config = dict(
    num_hidden_layers=15,
    hidden_size=224,
    num_attention_heads=7,
    num_key_value_heads=7,
    head_dim=32,
    intermediate_size=896,
    vocab_size=524,
    hidden_act='squared_relu',
    norm='rmsnorm',
    norm_place='pre',
    norm_eps=1e-05,
    positions='rope',
    rope_theta=10000.0,
    rope_fraction=0.5,
    qk_norm=True,
    attn_scale=0.299,
    bias='none',
    tie_word_embeddings='early',
    parallel_block=False,
    extras=['local attention windows', 'shifted keys', 'gated attention', 'value embeddings', 'hashed n-gram embeddings', 'an embedding shortcut', 'learned residual scales', 'skips across layers', 'capped logits'],
    init='normal',
    init_std_qkv=0.0403,
    init_std_o=0.0,
    init_std_up=0.0403,
    init_std_down=0.0,
    optimizer='muon_variant',
    learning_rate=0.00493,
    lr_mult_up=1.17,
    beta1=0.95,
    lr_head=0.0132,
    warmup_steps=0,
    schedule='wsd',
    decay_fraction=1.0,
    decay_shape='linear',
    final_lr_fraction=0.02,
    batch_tokens=[16384, 32768],
    max_seq_len=768,
    doc_mask=True,
    train_tokens=385500000,
    max_steps=16989,
    dataset='wikipedia_en',
)
Each number is 200 + 20 x the weight over its row's rms, rounded and kept within 0 to 999. Layers, rows and columns count from 0. The size before them is the row's rms in percent of the matrix's.

# layer 9 MLP down, 224x896, rms 0.0615, rows 0-25, columns 512-639
101,234,210,209,227,206,212,218,208,213,202,198,192,237,192,184,229,198,196,199,217,174,230,211,195,203,200,208,171,212,177,194,195,186,188,218,199,190,223,185,249,179,199,200,175,149,193,216,192,241,219,197,215,187,192,149,157,202,199,217,183,209,175,190,214,204,162,207,192,208,225,207,210,211,219,175,220,192,205,185,212,194,212,208,205,182,230,198,229,216,194,193,183,210,200,202,220,184,191,219,216,176,207,180,194,210,215,200,177,187,197,188,181,182,211,184,193,217,210,220,210,167,209,166,218,210,181,237,183
108,196,213,242,211,210,181,262,215,232,201,205,216,229,181,189,197,220,192,213,200,176,162,201,214,216,172,204,212,199,191,190,191,230,192,199,192,175,193,198,198,184,179,232,198,227,213,194,217,181,196,183,190,207,163,174,153,192,207,221,202,213,210,192,208,188,212,229,215,206,195,201,195,232,193,241,165,186,203,209,186,246,197,212,189,228,219,214,227,199,199,218,204,157,190,210,176,185,159,190,198,238,180,206,196,183,222,205,195,203,181,181,202,224,211,178,230,211,184,170,203,188,185,182,197,192,213,172,201
099,172,191,224,199,187,198,177,216,188,223,203,174,235,205,199,214,206,198,197,198,206,189,184,183,202,212,192,191,198,210,176,208,203,202,212,203,222,208,188,297,214,177,169,223,172,215,191,206,198,211,185,186,184,181,204,219,238,243,176,183,205,205,227,186,200,183,231,185,173,193,183,191,215,190,221,196,189,204,226,174,187,190,218,215,201,179,222,198,194,171,218,194,198,210,202,192,227,191,191,200,192,208,205,222,271,210,200,209,198,213,201,190,190,232,207,206,217,207,205,204,172,209,209,201,228,191,205,190
096,201,203,207,184,185,135,210,219,184,166,197,239,216,164,162,193,219,172,198,219,171,167,227,163,176,202,222,211,140,223,217,226,198,211,252,203,178,182,188,218,188,217,150,225,207,208,196,205,206,214,201,203,213,203,198,187,212,211,182,184,239,196,207,218,179,205,186,239,236,210,223,203,209,183,213,207,196,222,210,203,204,192,211,216,197,192,196,202,175,196,171,199,180,221,188,215,206,206,166,226,181,182,219,230,219,175,201,179,193,179,220,165,219,252,234,198,201,195,194,191,198,211,186,241,210,158,216,188
098,192,222,225,239,191,153,177,194,182,167,161,208,194,247,183,207,175,206,183,201,166,164,219,204,233,177,198,182,182,185,191,202,175,234,198,220,182,188,173,153,194,222,192,198,184,181,181,218,188,182,227,187,226,220,200,207,196,189,173,192,223,207,196,185,186,206,189,210,202,221,180,233,203,214,210,233,224,168,192,203,203,198,193,203,203,194,204,208,222,194,225,238,189,190,184,168,160,208,188,228,203,197,244,171,187,195,184,170,218,177,221,206,192,208,177,207,191,198,210,199,207,196,192,198,185,207,202,221
106,201,190,205,201,222,217,169,226,180,192,213,173,220,205,187,228,182,221,234,208,189,191,228,176,197,172,183,184,177,206,204,229,196,192,189,193,204,183,205,269,208,236,223,205,185,213,216,217,178,191,193,182,208,228,189,218,204,231,200,199,220,192,183,195,198,163,202,188,232,218,212,217,236,197,178,198,194,194,188,164,191,210,200,227,217,174,205,157,194,174,200,191,229,212,176,199,211,201,205,197,208,213,212,223,216,209,201,167,204,185,190,163,191,216,216,226,208,165,234,234,193,212,216,199,182,180,198,189
097,173,184,216,194,185,199,183,186,205,242,157,216,204,228,205,168,216,216,233,213,212,175,177,213,185,211,207,186,187,185,168,212,211,175,199,193,213,224,181,195,182,195,201,172,201,210,225,195,198,199,194,204,224,208,205,204,172,199,218,197,186,232,218,173,156,220,215,234,180,195,198,173,202,170,206,164,191,170,170,186,221,223,176,181,200,187,191,189,197,191,197,209,200,208,177,177,189,190,189,204,193,192,212,215,238,175,193,194,208,225,175,189,156,151,217,177,200,224,216,211,205,188,252,176,198,214,164,209
098,220,254,218,182,207,216,194,221,184,179,211,165,216,211,183,218,194,216,201,193,229,201,205,201,194,192,177,189,203,194,225,201,201,187,159,199,225,200,188,196,190,234,201,193,212,209,194,199,170,235,210,184,176,204,201,217,218,224,222,210,196,196,226,207,199,205,221,206,211,206,206,224,228,180,183,177,209,181,188,188,197,177,199,219,170,192,181,185,197,188,191,181,175,181,168,199,174,200,205,171,222,190,163,189,229,218,184,232,218,187,215,190,191,171,200,191,219,225,169,228,210,188,216,201,185,196,214,189
096,192,178,173,190,213,196,194,201,174,200,171,236,223,186,161,224,189,201,194,192,174,214,196,196,229,200,161,222,225,228,220,228,197,213,187,213,217,228,183,257,201,182,179,181,207,189,197,204,209,194,182,256,194,189,201,216,217,201,198,232,263,190,200,199,231,227,225,215,200,175,221,192,192,222,218,202,200,200,193,209,207,202,194,200,231,199,198,179,179,215,185,221,180,242,203,234,207,180,202,196,198,184,190,192,193,214,216,232,198,189,234,199,224,185,213,170,178,153,213,175,142,202,175,214,223,180,194,183
098,179,193,164,214,188,194,230,184,196,198,203,219,183,172,190,145,201,170,191,176,195,203,198,210,187,213,209,167,180,181,160,207,184,199,181,226,200,198,207,161,190,188,181,212,173,224,203,196,206,199,182,217,178,189,174,192,172,178,185,170,195,169,199,207,218,173,251,177,175,216,186,206,191,215,196,238,196,236,229,190,200,215,214,190,202,183,241,202,235,188,208,183,179,201,248,207,196,213,218,202,169,180,188,193,169,159,196,207,214,235,174,163,201,176,210,203,171,223,163,205,194,207,224,176,185,214,174,177
094,183,219,201,183,202,180,225,228,207,247,222,252,189,172,216,226,226,183,169,237,199,183,218,201,215,190,220,199,193,195,206,207,201,195,188,177,218,215,213,202,205,186,223,208,202,218,256,218,190,208,179,163,206,198,168,169,207,152,186,198,191,248,256,215,181,193,213,219,210,178,210,216,206,198,206,207,186,201,181,185,217,177,176,183,178,194,207,180,191,181,209,169,210,202,205,208,179,182,199,199,167,196,198,186,173,218,199,175,250,207,183,217,174,204,240,221,210,198,173,164,186,204,210,190,203,207,208,179
099,188,169,194,211,196,193,221,187,212,187,198,245,186,236,243,195,221,232,231,180,202,214,230,223,211,198,194,251,199,235,180,217,180,191,237,187,182,193,186,178,221,169,176,234,173,198,194,197,213,212,188,221,223,187,215,212,198,172,216,167,197,229,188,197,229,224,178,191,192,146,171,168,188,213,178,197,208,193,204,209,200,199,208,205,195,182,163,202,180,190,209,205,190,208,194,183,187,187,187,228,156,158,251,182,189,198,227,180,191,199,188,188,177,147,201,222,201,184,203,207,215,201,215,178,186,217,160,206
092,212,211,182,197,174,191,177,235,185,197,206,202,220,231,200,218,197,185,200,182,188,179,188,223,161,225,173,206,191,169,203,179,209,170,200,162,199,195,221,250,229,195,200,198,172,212,178,236,219,251,191,133,174,209,208,178,221,192,202,177,198,165,229,218,163,169,179,174,192,180,185,206,168,201,241,163,195,202,225,217,196,213,224,225,192,207,200,211,190,161,208,157,192,188,161,178,215,195,196,249,164,236,194,171,205,196,196,219,224,178,216,181,176,200,202,209,211,201,190,197,195,236,200,216,219,210,211,225
099,211,209,160,183,189,200,222,200,210,205,208,222,215,195,210,239,187,216,187,181,221,164,203,186,219,191,234,207,217,191,218,174,178,190,191,197,208,210,176,253,197,192,217,213,180,218,219,209,188,198,177,237,180,195,215,193,234,175,227,190,222,173,238,164,199,184,226,199,212,171,186,225,226,211,204,217,221,182,217,187,239,184,202,214,216,183,176,203,197,221,209,188,243,145,159,207,208,176,200,210,202,239,224,190,198,229,195,192,238,183,209,228,219,201,177,197,167,216,177,202,228,212,201,177,245,221,172,189
100,194,196,199,219,206,208,247,203,232,185,229,186,198,223,235,208,219,224,182,207,223,221,211,216,213,210,186,158,198,205,202,201,217,191,187,170,185,220,231,169,179,162,177,174,177,221,198,219,202,209,167,177,191,200,167,218,194,177,229,203,198,240,187,207,196,229,224,210,189,214,178,197,210,196,203,175,180,213,195,207,218,201,210,228,189,225,224,243,185,199,215,193,166,199,181,199,211,203,221,225,170,222,169,230,198,174,188,172,194,196,185,190,193,221,188,212,234,206,202,191,218,198,223,176,199,175,223,194
101,185,196,193,180,201,196,209,226,215,205,193,175,190,174,214,221,204,192,157,241,219,178,170,175,185,189,207,227,213,217,214,178,181,198,232,182,209,194,222,259,216,222,189,245,199,196,210,195,173,206,206,263,206,192,232,233,234,205,182,205,189,208,184,207,223,176,187,181,194,202,192,179,203,164,215,183,211,219,192,232,209,184,157,170,208,191,192,240,171,190,188,209,176,202,205,174,231,177,197,193,208,214,210,227,257,196,186,161,193,149,190,204,202,236,220,196,199,178,206,184,201,211,170,224,231,212,185,221
098,172,243,217,201,214,212,242,212,215,212,231,191,215,190,212,188,207,205,201,180,197,181,200,171,178,187,235,217,240,190,212,221,197,227,159,192,201,229,210,169,208,231,219,197,209,220,211,214,182,174,204,181,214,152,173,222,185,188,217,182,192,226,175,233,205,200,220,220,216,204,202,230,185,200,172,179,204,225,194,193,178,149,217,191,194,185,189,199,236,225,242,195,236,194,184,176,244,210,228,186,208,222,188,189,186,213,209,182,218,190,199,181,209,221,181,208,202,187,200,203,189,198,198,184,227,177,191,212
097,207,205,212,177,183,248,179,192,206,172,215,208,191,179,184,197,185,206,190,141,174,210,212,236,200,162,228,250,205,161,220,218,196,209,214,186,184,169,202,215,181,169,200,219,197,179,210,188,186,164,220,168,191,218,183,161,188,199,196,208,185,193,238,205,203,192,201,173,181,206,185,199,187,228,202,215,199,191,199,216,190,188,196,197,205,216,205,218,205,230,219,211,212,223,220,189,214,210,222,214,225,173,176,179,213,158,225,199,190,189,208,203,224,237,200,190,178,163,198,205,208,203,185,194,218,264,172,199
101,208,209,196,178,200,216,216,214,175,177,187,203,203,185,182,226,188,212,192,196,220,220,215,188,186,188,227,234,204,171,190,216,162,165,210,190,189,162,211,211,185,237,215,173,193,190,210,213,200,228,204,200,193,219,189,219,193,237,211,187,171,222,202,191,179,212,220,219,226,210,207,248,197,240,194,200,188,195,167,210,185,234,198,165,185,214,212,193,181,216,200,186,190,180,196,214,156,223,190,200,202,187,189,170,222,214,232,208,200,193,181,212,214,200,240,212,222,207,201,219,233,186,203,232,208,226,192,177
098,209,226,187,185,232,205,237,219,200,191,210,207,202,212,185,204,234,176,186,191,199,250,164,215,201,255,172,204,218,145,170,205,201,199,168,183,188,201,213,211,211,149,171,202,216,230,182,216,220,181,246,186,212,200,228,230,223,190,229,167,236,208,185,212,235,179,194,189,212,174,212,204,209,192,182,171,219,207,193,224,221,170,185,197,165,206,175,232,199,214,206,236,198,200,195,199,171,183,178,245,210,224,211,167,231,227,222,186,167,183,154,197,193,205,192,192,186,167,160,179,157,231,205,210,227,185,172,230
096,194,180,204,180,206,242,198,212,182,204,196,217,183,213,193,163,216,195,201,216,202,222,216,233,192,219,218,221,209,204,222,205,225,180,191,180,208,209,211,218,195,226,232,176,238,206,184,147,197,224,239,192,200,175,225,233,209,158,183,254,223,197,191,190,167,200,181,223,206,197,200,201,167,215,211,187,200,200,213,178,198,193,199,181,187,210,182,215,216,218,190,202,198,202,189,199,209,178,184,182,178,213,182,225,161,184,227,169,192,204,203,207,187,190,172,218,230,199,169,198,224,213,216,211,175,178,234,182
102,159,225,185,232,187,184,238,184,229,205,223,199,196,210,264,233,211,176,193,224,219,209,192,233,203,188,240,187,218,198,213,184,210,201,171,215,223,233,167,214,222,246,201,200,180,207,260,194,210,175,168,205,202,199,197,198,199,189,192,197,177,207,197,184,234,172,175,172,161,192,218,251,171,217,196,216,241,190,180,205,177,202,184,184,194,176,206,207,230,185,190,219,176,182,164,218,170,206,196,188,220,152,225,233,195,200,251,217,190,214,214,189,188,212,164,211,191,216,193,201,163,195,227,273,187,181,234,200
096,167,203,164,173,198,219,223,245,185,202,164,203,214,193,226,203,175,194,158,214,182,189,198,172,178,202,241,219,220,201,184,160,190,202,217,223,198,218,142,217,223,189,223,200,209,190,208,197,189,201,214,214,192,219,194,214,195,211,184,224,206,214,242,214,186,174,186,191,197,179,211,202,199,226,212,191,201,191,192,196,215,225,203,229,240,179,202,192,215,202,157,217,245,181,217,217,180,206,209,194,207,190,186,198,238,218,194,196,195,207,184,192,235,213,213,169,208,189,172,210,225,217,200,223,187,177,186,188
102,200,226,198,218,193,196,222,214,181,179,183,230,211,202,195,192,184,139,171,195,202,242,193,197,196,152,227,191,194,179,209,189,171,197,210,189,183,184,243,235,226,205,174,177,196,222,188,173,226,177,228,212,230,197,195,238,193,204,170,226,202,179,187,202,180,209,211,233,195,190,199,193,213,214,208,195,217,212,224,162,171,219,196,183,200,216,204,175,159,213,203,164,198,203,190,181,233,171,201,213,195,193,200,219,219,170,218,176,230,196,197,213,192,206,194,210,235,189,211,246,178,175,198,215,197,195,182,213
099,203,185,198,224,220,190,161,180,209,239,203,212,207,189,201,181,216,169,222,146,184,191,212,150,231,201,192,213,210,202,207,202,184,197,202,197,213,203,226,223,201,212,158,243,216,198,177,208,192,226,186,180,224,197,170,210,187,180,194,203,185,186,189,228,184,158,232,211,222,220,194,216,226,205,184,218,229,180,203,191,209,194,202,174,232,215,226,211,220,157,230,195,220,211,228,213,240,202,232,185,226,183,231,193,190,223,230,190,195,211,199,183,214,174,197,238,184,210,200,230,205,178,222,222,208,192,203,187
097,201,214,210,191,202,211,234,179,183,195,217,217,189,235,183,197,239,194,231,193,215,200,206,206,186,205,202,197,177,187,218,194,198,166,228,204,224,188,191,163,243,175,212,217,229,224,219,195,192,211,222,247,190,198,178,199,172,182,200,178,220,254,192,207,186,182,204,191,196,213,157,219,153,178,176,198,205,206,213,197,182,194,233,199,213,186,207,162,171,191,211,176,155,208,193,149,194,177,178,181,230,171,222,190,196,205,198,193,171,187,213,194,257,209,182,172,199,203,207,190,207,202,173,193,198,179,163,212